Weights of a small GPT-style language model, trained from scratch on English Wikipedia: RMSNorm before each block.
Each number is 500 + 50 x the weight over its row's rms, rounded and kept within 0 to 999. Layers, rows and columns count from 0. Numbers have three digits each. The size before them is the row's rms in percent of the matrix's.

# o: layer 8 attention output (transposed), 192x192, rms 0.116, rows 40-63,104-127,168-191, columns 0-63
# v: layer 8 attention value, 64x192, rms 0.133, rows 41-63, columns 0-63
# gate: layer 8 MLP gate, 384x192, rms 0.133, rows 0-34, columns 0-63
# up: layer 8 MLP up, 384x192, rms 0.127, rows 0-34, columns 0-63
# down: layer 8 MLP down (transposed), 384x192, rms 0.117, rows 0-34, columns 0-63
o40 094:460393478416420446372551483528480562475484457482455595462449457524433407474496445450466600473499411453436568502507427536493511518478538503467492488475492450462525454606478480450494393478513524
o104 098:468445545453496542403550536438536454544543400494416444472522414522474479533509505468465487366515443463494583570541495529541502484493444477545507521558604553529478525452547492386544506455599563
o168 094:538470516390480527453503450468529573473595414528533613445520464459492483610428603563468470495506505509421490508552435571527539494367468557493558507492548564468468456525580553497478481538485559
v41 119:564428529485474528516531523479549588555547564444508500465422503500391509484507323468556470462504570479397462422484400484419576514528526526429501487515519558496464447481447514513470460428440475
o41 093:432449487520516512422543474419508511503502526511397476456563492518567474512546467522450494497571511356457592569565520478559496505525503477471553527396447496529490467463521481429497535544501542
o105 120:518475503532514508432519405571535521513538466498513531429516516454433569478420493533395474533558475535403518621601492485432460540457524472552484497479503549598562500549470567525508462408487527
o169 111:560508524515611485462554494516498420491487546486446574494433553516568453480517502445485527571516467445440563516474482481488429580585473552488511488481477593531582442472516381523474454552477482
v42 101:508521539500540520527524488542534473510522405428476510539555435486408497488503583418489477455590504474607450525449571529550385469613424497566546426518498474535518552497509535533543587578511499
o42 093:523392434605590513480508478461566495457479454584525493533514526501492495461469496524545469520491392596566549490556483602508519493466541528470533446552507515496436443417422459433485627594521465
o106 092:490487578445560498500479510529516454547489429495527498496441532649393455491596503462554476476462515565519530529513531519549520527474514483525580435546499513532426581469472485549573502516444533
o170 091:469490388488583488464530472495570500506551540592435496482481521460499574407511567499443558450522537564435502497497475550455452504527523418577545501436496577543456570454454527486487394561482549
v43 097:452452478519470535549378499488434426520399629518611499479484602547516502497491515402462580576493465498532464501558478517474438479465456441540449561529470405547470565453523500504466531503391546
o43 098:559467470522530493465422479475441585498542433476601569487577470459439566600530565540473493487535549475499410467466555469485433563541619501519498427476597491487515543461562534561463463508532425
o107 100:514468559397425472504502490469493572513510546542469496472548377455399608525608489534473560417478447486487479484525552510440368551496513551504508498550491496544469424371501492470589426561421492
o171 087:498435462497517520484462543474431490420532421517540552425487527608359588491549510480445451504459569565484402487549545394502435464459442490537418436470476507459522548480596514525547451509499439
v44 104:489407527488509537515519537567474392525517516487499554444509431462429446478458469481486463476611470496512496478484426506452497558536518500534471477539576499531486474502466504432463580526547459
o44 100:529438493553542588518528416518495483498486487563532478459446411568548449450467398455575422595421449585503503496536449549461464484384546527435521470497509522536457474482512458480446544482521502
o108 102:516337474492525542537604409464554442433476423481582542545481483618443461518420539493556488611559478462511556438385472486488589399470572481466506391470471525551478551443468468534470567527564488
o172 105:538457438469560521544557432440470483540508401559483505489409399581418558447412571477466512528497507555558470585466520496523448450524549557492494501450581455452500459468604519495447497510451442
v45 100:483571496559426465421543411491400542464525560575446420516524512500563477545417501503498472512524479497580426489502505468493469461498554550510464512509507498497561509538560481522549486381555458
o45 098:423495461446433537471496567510477442504492524521492483527484454584552471549467466448570481463475444511421498519463457484430478488413551615468522565551445477530385537531537483452484486463447492
o109 109:444535372458472509547458600549410462496376534398505492572533480484519494520531418525513443465473454521450459553485471599448515530444551614540535618539495427473496470483537499587505470497476416
o173 121:485601403476399552522478561488538483500448450478492518492505465459485525602509458529530502469507530536434542509425431555448496516397515561530395527510481500516472569499546489518512478421513547
v46 111:463509587529444457538443543529497460532503520610536534550521595568387506561460596574510552453529427461599550503491417553409613424482406501532469453561575471493485465530501517472487519524508491
o46 096:473471447522517451575523517499533499421508463570433475462471452540496476480559579488505485412482513508411440420558530477517540479428440490444516528592528495382523485390533476508434517484498471
o110 106:468480450516537522549496376524524517518470529536541482551545512468637506446579532567530475453487461532446442397546576521519491580519537446438496481530452417497492452383473561467450529485445494
o174 092:490389488522463463507475549511483475475449412478577476490554545414467458508508508477560520469526426508419442379535413529488546547407502571475456549467477479373549446608488545525453505437521539
v47 106:551439513445513529486555479459499505497502586509594470479494551511562483441544349495603575529518572466396497514481524612455511552425505499460497549470542479569493539378511508524469459453481513
o47 093:460522595525404480467495481572552498543497581563390569355477547464540572564564454546520513508588556428482546501443501443565441534530496470499498480442487514467476595442495512427564455508457538
o111 114:460533490473423525529598430530610452507606419517549538363394497503479408505428547514427551525539452552409505493566574480520504509487494511514461515456550552508552583519477555433472373526491500
o175 109:532539579599437472482495477506489523523526534528497536417432561553475536514503511441442574564512568536487516524457536386533441552514495457544513477516479543532578505488569590503571385521523437
v48 117:479585477538531449474489572488467526510437441434516503471545473615435492469456476577605441448558447480566551462389485471563574551529420553516511443468510547470442445511455509586551429465473505
o48 100:458544502489511468697555499484590439526478537533443445450393496513459527498468546477530473406493465566564467580544601523566579478472449385596541531525493454514508539441488460411457521439617463
o112 105:430470465437505519533587565476481436509486561575415505497452483494467605498524442460490462532501404448572553567492461521444522460533560465519494523460376562525509479494523455482565515416586492
o176 110:526563467479409469547490550459544497532461496454531475526493395414523549498504508460541490466523500552522511507620643509481623430419527433463483524502494433542510593444453517485402593382552466
v49 107:563412506502496462574531530452480506526549571462510471539416456504500496475464438581462446446580491459453497436540490469526507496531520456486484514472628535411602528475349449505458527541514415
o49 099:434510603488539496508500495526516464600496564516458505451455521481524510418487436469482511510541518505465494530563578442537495546475504500438537553617452484455563522448470534424514519459426395
o113 110:458536520481477519525412484525556531516512471477481609407430518526566510507386470566402460547484508576558458591501612434506488561470502507523508457583539537562562605501496501471478481475412509
o177 102:489457557569543417471530496516499516548567464560551516499568525569510431376456535507469529448533546464516512572565560450512455532491578467365594538439498500473508444449449614475442446516451472
v50 087:416503535495450469533499541488593463514458497579493484404551490485515488513526500534476594479447416435552542583514515542404497547544386404520506548516437422496450474526489512518521454474556554
o50 088:495514527489515467538479526524443457538510486479529470560458502460510529507428558470512452488531514435547420483448478416449464537555536511527498586466558592482601585554652482558515493494536548
o114 093:471467537497630501538550559544458508505473532556561495524493579554492468524556566465630554528498535482548527400452500499526537448530486531480466520439495539496467495496551547544520482462540518
o178 093:495531447508501536487587536483486513497478493503482457491426430533512497580514543422544534486529505384413535440521454542409534507494513536502496492495513532523490432493636494461612346518577554
v51 097:528544528522455509427478439494625492532458450487439477515572500541545522558500462439565440458478584505476538518413564527506441570485529557435436586457536593600443435464520465453540517441475515
o51 092:494451420560470404489532492560487487493549469529446474520401498517490513511415585629524441516613484480413570457374563449522449611539668460482574515462529551549452523528490492430494489578502455
o115 111:562530445496473489524498502534513518511494543465508480470420510531585441445632523585531475486541466447348537401490557471534458527456474515401557527457491527534507417501535604477456384495410558
o179 097:572476516562472586554562487513510524503543465543571532537482538476477497468528587493467464625573429491474539456436514463508458523473683532495527497501472459462524458601516544470492505513580501
v52 095:518436516468539593511455486455525520487532544592502522510501438478563593493470456399490449524549570550443488466541506505557455475477558564485434419546499519546506466528543480482576599468517534
o52 091:436449471560494497408477524473465477449522546497517491548504501555562473452506497496488467570538441471521564513457524457471461536453465561511532472560432481425444457516527427432547611581394465
o116 083:454464547452373425541454533476445485533442519388467454588538484463502423525524449534500521537511426420531511586509516583471536479453572506507545520673511482463484536489515446515521492553439487
o180 103:466560561456490489505597530466393499452557469568494476493459467521509532515510528506489499531546494511518571478489597472527404571507457535465519499410420560528597462475604542465470446610517533
v53 110:503451541480507523406492530556392410520437405511550474500464467496410537481520505484437497475514502523604523541525494468570455592594488483574469507556494412468501581522378545516393462533544508
o53 111:497531538531519414561510549495556462507534520622454501533397467540440563449496552488408477526531580581464482450452561421560505531508416447539576555583454498506463569499519457441555494534434488
o117 094:472431585507504394485555462456512584398579446514581505486524443479433597456610565455479520481529455508596459483475464488514439458612459486608477464474501525483449421448507555515530514469511533
o181 107:511572479569429476539444444475541438532507438605468547518454497530405551524539586437485464582466603482515474466459576401550386513501466526517491434558500419506464581479544435482513447500490439
v54 102:460589436558523501545534435525423500435608508462476521575484428471532526502516530426535495463498464479515442516485572417582442477633433532544499526491441550535598474573460515519537539491535572
o54 087:474537530590568526419511515487574533489524484493464536415510557478517438469504568530551545609514465570494498510466528491490496496497540434516459422612566514470486441438452469456551517539475476
o118 101:441445530515487453436383586541450534463421456435403538527516548496497501429482463485451463567437468492606518515496477493465480544430536543549519431598458525516547457476469417533585528484534556
o182 086:508520686417500437444482426448469420531530559490444531442489514480524481461493488423577545587462485554562506453521451469508556431566436459444508510482484462499574530434429496433558567520458504
v55 094:479477494513552487581334546507464537490461518567555496480428469546481474361508554507472407571427441507469608562532398435520551560447586404469473523464576577463481467504558548478420470493548458
o55 086:509482537528409402499495592508422504414501507451513530628465470410536410485509510418419430528415485515533547524564452426449441529493487526502522500489458515449539487645532437527515506520542451
o119 105:468449474467493465510466534399487464506506464481488520567461451430540479456524534467413433493488469605563539469528493519440413605464552482433505476516571623506504475478532504401570582570521448
o183 103:477460546494394441577434548432535492479480445437510501520494522468433476571523570564473462466508418501527533512552498480464514610453598430463511490530485488435547559560498521497524465470512493
v56 112:517454507532489470538509538505477436498496529551487540472591530438398577546620579587492561505473474504506480471508457552404511488500524479465543482542573489553438493505435521435514455579575500
o56 108:532516641498542523589645537514484407462471580597466435538447465504584584465515444403464432508461546530467452534510481430554427428480342491490577570566412572519500434396508498431589543460472494
o120 104:535556548539524509613518399486534522535485535524519464533374503491620510470580589549492494429525417532538494411482526548537520449477495453471479490483534585397417442439504523470548513554446508
o184 105:503446486490509532531546482497430468510473584518525563489518559522530595499535365447517462462459461517542482465510465406569411419460480486433543492483434576630472505462437461453623572546570395
v57 093:522479456516502498512528507473535432489519432523532502505527406505434554464508573562460559486657463448549517426512437441538532493524450535570481465499595497441493538459449522507479402587574497
o57 093:534513442426512473618513462520492494563412622492465404479461470554489545433488453533528501408528497537508465506558495558526476466408504490529545546537504504483519499472488498497495429467432421
o121 099:489494480487549562555511468526525463559619524583465532319491504450509499507479451559445453448506580557464449482468456431469456482447511470496447502511544567544504591421435488398509467527446462
o185 090:520437380436512479485460483488496529480456508430537465573482443541546595433520544491496419489488444580560455509582447454512375506400503468489543574533595555467532561509549569464478451444568391
v58 098:536452540495444508440416449536587467506481477497539519537564479470609565483586563488441393541459615598501413478540493461562439499505571539560514469530529491511506501512635475489485541460504520
o58 094:500530504516476510478458560468450450455544562494475439647437450567535499473548551482530430537435537465522516532453521504509515511465503468520542500502481472479544565608471418521475526627446421
o122 097:467540470499495595546445451520552518583551573430487476565403525561607520537510573550526417526483586539443526471531552526505531489455536509418481474569439493564508479486488503502482482478435481
o186 100:531516527522437555523510481495517484497442493519452517576479551529484582482582547517557497512511500519498515607453526514515419502474585491471471491562505490462441566592526507533544452505505524
v59 107:503454516527574555498550599524426463464573444436497491525365492563461439409473544505488430488528501468518493452516495516509534513532457540376527526416471563508558418570468479417559524491506466
o59 087:436464572427514417522414538528406529501572423487444626490505542455428509496549535578469516589557432484477507575504620458539534572450510476426551379629447453429540511540544503533508515553451474
o123 107:440467416498565509514485448459510542531567534491534453532453567543475513476542488609497553628480493527390502531458608510492564450409517485448435503511378579532471510526504513514462430454417530
o187 090:489447576545559468538444404458440513516510464522479520424537556399540481428468496531349521522553578633494541517641498424514482539494489494474470482570530500512547491466559593580464455457473503
v60 095:565526522436476454474587574502475550527473459498541455463410533559536507453591448571445505548505561513518484585561498444520599510475485432482530488466485530489495475535470528495490430451542467
o60 096:559560530431488548549458499424507540588439532507581375529538460506550472527499503424507574480372540523478495434523566616515496500522419487469510567454440509569527581451536501563476465505445517
o124 109:490538499562473525532531471510534589530475497581506541513508615573493578499505483532491550580490495476432465603530534514581505509538445506499583584461493532452549409542547493523515436509466508
o188 099:460444548457578556524519516416607486578562530506521437463570402528465466510500493409484561551430541560493530488563627578486489469541463465410540479532496511533459583407533494497437486497493549
v61 090:457535536500423468404465457445498451542501463495556494570581571491550457534476552486513535529587454562585516502509518441478525439355419506528502532487400459479487432488560541544479509394513488
o61 094:511456389461444505522468439485488531523511473489492493467579477501380436595486572602608552440588383424464541471443518495537520502546655455467431467474554472490456545493563578569483418466507507
o125 107:515482409489494545457587551554443580449425577430529482487524506508453576454538465508597505445522502454442496521546554493549503537592463528445439568520480476530380428542456524538487428450496484
o189 108:468552415623423510478472500549472527504424582501401488507574569527459504534466485579498543483589495636516510485496520479517561499466480504551400489584546461488499564561563516555487470483454444
v62 098:463421482469414431521528514494488518461505484536509470428504521468493455547440469522559531572493493503602406562525449453475529479465387505637428476549441531459476502479509530577503489538457636
o62 077:549431472464492533529531373497494545488484506436573516436493571492417485439510484569502448476484407449462488485561448674453449480465488478464524441427503443600499473488512473461439399487554541
o126 104:576483551486466526516501455514590547493516481533540554424468500502420520550534424520434539484510501499454478532510488480558450530561516548543502499568485508463441528533492527511441405435532538
o190 105:465561494420496544501579539454491488414528422469566503495453404429503438548503523533534507485447403470435520449581426520396519538458438544399532506478570521536577470478470491468453481453465483
v63 099:555436493524432451411504559569454459547507551490531450465548451496590459497453509434623561529432466416552486527507480520400489586526531572563476547528441443583489537482484492504481472532481531
o63 088:508429516508514547539487539514500478478524458555476562426513485534472503512466506482469585448549502356390514495478484541463501467458507510528469459522563527528501528497485446552533346460489565
o127 105:605509476394430538515475500438527440525550523452457529383538483412472533510526485493459593370517477464530447469570522446539451500504499463523510492492540488502508617477571498476513434449621506
o191 099:542636438512489507495501511539495507461494417548427497519500494474520507598468523436406490441437597518399450491489430524498397459468455538639447473479470476483549515574523431516547453504386536
gate0 098:514601472580421448510521548437390450469490516479505445463510489473433459501483481433560461591539477476536449518494491570512488553492490587578520558488517501480509504466452503501605548469541470
up0 096:510445546521509455425525479489612524585510551514535521460500481461431562533483497537626459556478475563512449513488576517567508544426466528568421528512572475517433558461433515422524485429520432
down0 099:433555525557606444508460486567481481564513516528462477549416497436502500556605510551487562470508555579396498511538573589524451462477493535453578404540566503512601434491508543475586502524470497
gate1 098:524582373497479471522519563549485481469465419444551635448522523537452450525527443483523501452439532506505460426451442489511484409513445426582488521499562511546431493530525496420544440477558551
up1 100:566404484521401552500608539527548504492562571492468463524542528498512527453565585612483485532586502469481517509477536498494489627413556478538568506449547523435430501593553546362527498427582514
down1 098:584457504450502508540490407497499506449554546551480520497460452457569560544453560534542469548459536498525412568508535611447461452518504534437512452522478503558535556492418502478553485426447460
gate2 099:433508506464489514480427526565491464499425501513516574453544453423507608408532395590436521511526539504514449526504525435533537487425534565511534510439502467471466523572454509514506544528515593
up2 097:538558460501473482505448501619540553535480550566470506489325504452472491543481456498501521453508467494477431577487505547561528485440447486500384525541578605477515447488427532468465597547447463
down2 098:490498577481509446587498509522430571477569404487418379504573560544487518574509421519510510452547421544556432454468480397504510486539468496520478466496517517530531416503542494501564537425492509
gate3 101:504523504522545542566547524586463556479458425561510514338501570537528498554536475490471535539445549501544459450550517536458439479439554542433494507457438554562461498523457478523621561456509648
up3 100:480461479491479493468418372464508561598539374503497512511517473486509543593409554505503528413523494452494479529531514442542485554413521477562531531479503481459509517533410442435416420462516472
down3 103:518378591495540528478404436519470604498419493563561514471364583552543475467498620410512506430471476546447509458471487527542419523519526459574513506451434597564461544549388448511551493563466521
gate4 101:486573513478528441438455494551516434444526463561470389478547629474487480642517554539438500488489427503465533474414443454389469413514536557459495486569507593491471520408516516373555479500469504
up4 102:573530537493535513489633487375430504501504466498498495497479529501526521577462505442450534456497544362520527479523424365513417461529501455418516502475499503486508504494564612577488472503509476
down4 101:451553531540514510486454444489479502495542627522448552523493484528444468536547504583414455417483588568485464577466505491495503502530496521516578434409429542566486550519499454544461516464506561
gate5 097:548537431462490517499547454452498465474549508581441527488521469469561486556455480534471507495551468551439454465499507428480448465484322534559563462605487480524390444526528534513489556475473576
up5 099:499535413492540484511375497447570478449503564460496487463472531544537493613440516489466489460541514582450504470490563404421491557513498537538510461527544509572532446549555469450494525489513498
down5 098:531418445419477459524516523435553535607450520433522505519516621483502532484426478476456434570561580551507392574588506444497462427494516502448582464483493554500546455407499546491477472440546569
gate6 097:513517525469505561467555511451473463427541583542512472654514517409408458468608597463553458503552457490411442473437547508435512479482444452591431469605519468506531530447534509458508522446519483
up6 097:573562457541419491466397530499471456524511559489478570526462523535392447493519494574468484523506529444533521447552530465558469491518471429533510434522510515457526519538539526463426471351502506
down6 100:519580488422546502596613555571490552485494486478489509499425543520602569398471516541538438454502491449533486504506499493475491521471514510557580517409510517444453460531483463481505545542524514
gate7 096:464458474520555484484473527555460381409481559489569455477473446478525527412519482417552442534406449603524450560490470464529491549440416463415509522491475539639455424490453480498596506443497456
up7 093:474445429460419484510495543512517526501338496523505520516481543553479485490534410475582502566502412490493527514471509598536499467547426528493542486444411487512494496538415403525515517481502552
down7 094:533550543413503496565481492563460499495513562543451501456451439456477462518556462450474478517459434523577559473547457560536501571510451553480519532511538530501531565510504501472474443536362468
gate8 101:520553599515523447546435467549445417515475496485485496377517492417489607483441510515517549489480406500453511564543463568501453465522511494425477630434521540482552410455546477531449467512514526
up8 102:500539451421445497501472519445496482531481433473565655437541435435514537465543394580478545547441491532473407497548482443495505525483502516458593451473541480441535442536511478455479533435460535
down8 102:490442500433440506582523490511529485512484518474541603506520580511558542491503523502545443531489547534517471573514597543505395509460428553495526436476516479477463559483450486512465466508493519
gate9 101:439471471498457513464461534516486436464491527471524551431483525514587468507458526560454590443496530469482524551465505504526453486490527449517405386391564539568512458535574472423587460480524581
up9 102:522498591461478467542476479543474552541440465502487441548497451560457527474513604455587463519493542449496455466454492551527482542524458493446506453477509538398521355508364517579499488592501453
down9 099:454514604463556498575529499456470557432487474530475460488518464510520556478410581569614529600555474450570494542467565402460383567484465478561544462527469517487493506480462518566519453545479544
gate10 104:492508456537541546508546471503452560481303620415485479482595435544605516624488436470401476558499576460496499527550505390545451532587523535444574536423409457544538437501537442499566478540495394
up10 101:496517589469523461478524581443553512491419411527528517592565443504539520519419557463442513543571538433470577555604511550451492490548514486514510522547528533443570473535545530474479487514577463
down10 103:548575534500502543517562445563550522498495429515515459445615536512556489550584521526526477533441450561543580458614450428371535547448408517553502500526467487559479472477547454439483500497490487
gate11 094:431495570425475472537496460476550520562533612520534477462526446458527518447535470559488426593407451511534553476585436495502512438525499456514508523526494468424567467558541484417463511545495530
up11 094:472467477549473474487443514529499492513530492555539525514484501547515509533499570397473513516536498581599498517467410442573515534393554386580543593471455505580457360514537452436554506512566427
down11 096:451529510503468418552406472581586534495526542554543538420567528436544439526528514498515492560458535588528423505423534415495520528383420424592490510506510424494565421505529491493520524607479558
gate12 098:566573504574483499451421509417551564572598466547552503520528506500485538429529459509469523553529556588409539507533498526477595502592534445400495506528501519483526425531486483523461463517483514
up12 100:500466524439494520483563477459501522472612379513491490446509448511504449474453431480495596515620464497429575464503458530519568464578436536546510433451445478486501332524580515490575435458517413
down12 100:544510509482494523468444587565442496546507546523603475445494434471491579475463565497478458499504559628581526538584524480587513599513538499591526644413579545503474518497487477485485452428544495
gate13 104:493504482508443503523398512451541465600447470540571457510485540467519527488541564621531541501578561533471517467457580393495508627463516441511547463491552467524443528486492495558394482485387445
up13 101:516404551405491460589678517490536511458525491544548527490545525496534494530535407427569524478421607455578562528501454497446485491448459494480452487502444610557500479460548512552483491461530592
down13 098:532470498429486571507472425485539495630513551454477472613468573472467578530522498442445466564589522512467509491449561537643463516454537506564556485431487613538544471549511437445456553513479511
gate14 106:452392572356556511517500520462490454522491483477498482466523523422495482473444474550421518490552463484538540461456564457518621487465436520434484472458511473588594446546516497467547604587515426
up14 103:476575530620503550432550470528561508435453465601397499481409419465441499523536492481542440502445493462614519448551381469487458513500531472599497515571536516467492635496484484492442408477487548
down14 103:495423588624501495485543537534478479513560463440601541496503470484531539540537556448590484590504465464353490500510478556430426462467620505504512512466512517531407481519550534451437606482529508
gate15 098:484424505507452483513411626422408504507483628500561522534448519468430552557498540462461408475483573445521395523451536453436516574546418442474374503494545550494521532477436503566475576563557435
up15 104:545479511532541536455510497509487510490550448586584446575450551489466448457540512546478507533423444553535424520532553478478408521576425540396500448538448493502465451525528525508548445533468415
down15 102:444434388480542458525505406490474489578500483453420452489464488562471430538392419618506460456472485432492414504476436462475537518491428453398567344538456455441501509476505603546522538530441431
gate16 100:406429545574549454543529552441526547517418510581489559453474376564470461519517510459554496543440502437514538477425493587503525467562543474459518534479530510519464480356447476467461517510499447
up16 098:485564569512435467501473455524464570471444560480500440510490584461471481567420511531484520533516638538531547554467508518493530435425456512494437461545504442483494570498483430503518431533504431
down16 097:476556455538492484441403523469573466495585480419493496523563501490463507513502483556430450456546423536441489424575428440470423545596486502560500485453535557559554482462481532462455537469601485
gate17 106:489537528466500425538425486498506476447552488512548447544485460485447524543547480527535528523494525487506497497425519520410477446502494444588489548410416498557548611425603535565470607405552465
up17 104:494523595520491502428440416424420468507420465475525466526496444548540561490492425483469535509612458492529542562498530531476606464569515586489469471559461459484476500441537490540497483558445483
down17 104:458502553453432516505543549530405518536420462555516478418477440517546450487535400465595492538555433448484541614527473542423472462553576546514507483497567377412478559547497401493460490605516499
gate18 110:425427558551487445435460427525500475447489529536538488458509399534543438400546506495435520569481489438519497514515546512636468594551494539414551581528519514507511506398522500474472454465475489
up18 111:572491507452497550420511549552413550589353516425503480479550574552500526609520393450553489457459542478569455537403526480452482441425506459544471488509506533566481474466570442535479466454559453
down18 109:533515416569527570490557510447469435563435430447469438623597460525568507540505496520429464424519518521536428487543601527546520527396581488513499548478505528501531522496516455440459545524506470
gate19 107:481475601460478548591465480512504538462443535560388474483522475475530490465487504344434472504461493482552500489493473528565529534546571468420445585508496464494640498488491487532556482446489500
up19 099:444469511502560456514547529463469515432513473461563474546494429587411439554493480597546442459555447489502515480449418474469439494446397494512422553555571458530480462482472513489558506514544400
down19 099:447518555441432467484454489557513556479501493494491523507477453482454437525569521551366491436480471464552446544456559522487496498480496633470486521580436463602485513452558473496474570502469644
gate20 089:488468566503525457547515477526542440429557471539415453551562455566558509431422487434465554607566515582512478454550435474428524569496570584450475560546449524468509478497509448445548443530454528
up20 094:481521538483559522538514408579558614458513494397578466520521498525439487506505528453545484458485516390413588520496458490437526543558481543452522408476460534557533379519524474555499490539522452
down20 095:448597521437446495497552445521616511467567475525540511526541394517545573464471507572419500400487426422523588578517473494475475505520439591475498418522469547503530486514489457566562556486536534
gate21 098:476436488571495533531524558531479497471485485537495429493448519554465496494463468437539404515439466552519531539568542662529500447498442440450545594549513469437541505590526470489575494498507542
up21 101:478523479478512417580402501491529612506506537592420461501620515525598462493530508566436505519526622505473531562520540512471501490475588507438494544446560565530457491440491502585521564465506537
down21 098:471543441566511546547594553498596379449537428483509496443538495513533480458608517498438472509492466452483527583501378481514405532506457563466533394450535507425548525514477530472493509481449559
gate22 114:437580507461562587516495525597415565456534525484563484545429517512579507550569582462455493450547544509435492487554434484468453544503522508486532548505572502496513551452498490486550442506508465
up22 111:562438470505447536595513486510472432554563506498471492423565481427537509505496508464498559454533472465530530447446497433490564504624534581396523501471511458564495515438496525409510553509515544
down22 108:552541406486548493480427486495500494466499498519570622460569470429523498433549561454482435528446479548556530574499579476476475553457457581486553470478500411535521528508539462484550508499512502
gate23 093:507468543474437543573424510551539466366521608453509417556516505599482536556475460507483499474489590440528605496444454471472592480495543501482452514457456505541539362487534490561502523432417551
up23 098:468496540546442508589410520393582477367559518612544520452498529548594576558509457545582584515477566521484522455481507577468435567456509578569475562479461445517485445461465503464523510452574477
down23 098:439461483520477517533490461545549518452471539538451478455538422473522548508466454505536426573479518532545502555564468481459548482472554522556584492408471557515500442440597456461529462447423505
gate24 100:513453409592543465379549650483382491546474498487486433559505591572494575515534503478497472495571480459537473500510535513451491549375468466494512502495471566515454502512476505561537463515428463
up24 101:557478459569487525441516534503545449448630444515488552535542561487531483533503498568492498411486605559496403471514523551449477547420501503521533448484583507489452550422569452478499438504491489
down24 101:456564447512461481559518424496434527552468465415507369410491529517525528438452506445392506536424503426485425443520531412458523539448544451442537475442557571583539477518535464447542422515503465
gate25 112:447539453506523585560384503420491580469434537521502473402460457456555524541406520610455491456407530502493473562506528476516532602414497533491485532501509513463522526522523473463484491451491480
up25 111:608457479564531463529585468419571529476511456521484505470528533477442503472490401515362589481578428469479551479484532408463496510543459635513485452487502542495498446522553501468544605398551479
down25 109:534415485495479450447529489509541565484557433472431476511396486503464454450526536469480466484378562550543569433447514471558437517452446487497557575467595497564428480526427561515509621402520407
gate26 106:498494494485439408431521513526467485471576395497528473517420536579524478531477435464646444536487453489454518537433473557443502537453503554489492573519530593543587523381549480408549515497459520
up26 104:476448558522427526509482473507492545550584464462519412491421569490475514507598407389425500467531521592465566504460551506483455509451572487525476427454493559588508527486581496491510554575456429
down26 105:521495445453579577550499512542489490523543471471470585465541502504449460545528543510573472492526537520519541380491536527413553479572526442473532544491421459543469531453475477592586518451521536
gate27 088:480506529481472492539487493486599476373496458484492462524559503519533520635481600438532417435504521489465503540488539467364464505503457432516402523485488551497462471395541527500515412563467551
up27 088:490605561584418426568550513475473478428523493627542496539611558583517526472534556471391468502431530528478563510529456446498414516434533535533430489431449543454532517508566468430456535526550523
down27 090:485568460476495472603482573628423553543463476494552406558533473497489507584502496499490542498591494550547505532540470441536440537448512493576473548483483452552462522520544457563386386576487466
gate28 101:489510435465501534525489566614442447407482472474457417571401630446530533458550488457522464498499460472380464588489497533570428541402411560536534459536547504472530526455405466492510485520503485
up28 099:517520477563527441527504603510527534433544449468551539497494495532445527469418555497476556490503559526544510511556467544397485478531537457515416509476537467439532488495447454512496555539556455
down28 098:455488464473555525504494432430539485485416450471564519491557602480537510455491537539463499487572553533452445433512473512510489488512471533470504568489605526424513504613421560559447436462460540
gate29 092:509512460464533525501540504435544492436502444529488396582521523578535493456474512537463549501548553505520521347504500514423510560504521574512479504475484511589574440493580448511573552463544594
up29 096:484470495401453520433494505637536592573494584474408536503428481471543558509547486492565468489486612572424451477480449446505489483540542463431471582577510572459547523446449488458503458532408514
down29 096:492454612436567557510491334485535525491505616443443541456416564501542535583592484456528495488564483544525434487485463540423525505463591516445518539478502468581470553517499533433478490507603495
gate30 103:546461413473494460371392532528562451550538506456503435489518561577496529542462494470468489435519511488555464638479521554529466484518435385461479453552567509475415500486586494419541494495512434
up30 103:471446569552502545443533532359527557401521538523537466512504514506515481545401522361542456572517524513534471429525554530501476494522415447545438542538524541490502460543577489459528536522479611
down30 102:456527437613584575482485438498593499460433426498502545532650446575505370572502572452439472490575536551505534447566516440566531515459518466452535481572547391479499551455543479628498494496479517
gate31 112:472481485510483523427535497507548453416526551464567410509475469493467430476555560402598498454489570487475503465449511522446505420543508451410455495427525515466502445498571471531520507556540475
up31 110:426600504436578426531564589516409473568522477522475535411425520557506451473470486504527569547468496471365676581526460522520405524506502512515577505497498541453553481568440511512435500529446517
down31 105:563488461530558471441529549522474544520509501465514531410432448534583535427576469385451474467448470537442472525525433496480514529543563529460528545533465492539467523471516550484464452514506585
gate32 098:519532591485586533500469461438465455501515423528470458463491493574611476443511494427537612475561522537449467547513570466480488596537557527472575557478495527529483505485453504479519511503538487
up32 097:497523573460443442561520651522482555371537495541577552575472463440536513489558435465460443517577496447425532448543444394477446488510523493514528499535559627458526546447547442562591591554484479
down32 099:499529504495516494536475542467459478573491452443582442438487499441545448517403558548487606540511465509609495532505549581426402442406531416503490475558426508435442540506537563539493510454522487
gate33 093:446596495482492589465468431546595516505510511495453487430546554373545511602519446536539509490480512540541447579477538588463515523499547407539431499507489441441481440544460479473498521444627543
up33 092:586419597572401491475501583467508494440484516414430512507501414535405530509531473477493467511467554523465448508487524549572546521491486456520516517524591539466543436543450448422448473437498506
down33 092:532541541539460488630542512529413508401423473519591447439461546428575537456646520485424530471499460551499495508542591460447465469500490571449484456584474414555473539477477533508544503594555410
gate34 092:497515503560428448496525447441522441431490503527517464469475509503485472450428481522437447567455470524592488467534432443466443523534572485479546506550530510403581458443510491425570576515469520
up34 090:506487449484542529558459524413521452509528496556508436533518470524524491498432505541511502549427453452565580538552482505516592534548453446405558548459495449479467410526523529497581490450505560
down34 092:459426486413436509511437445478499521531441467525513485512536491481479543512560515421500571529480502448526513511523511530546552498525496504496586465584513500482435541555502549533501518442548545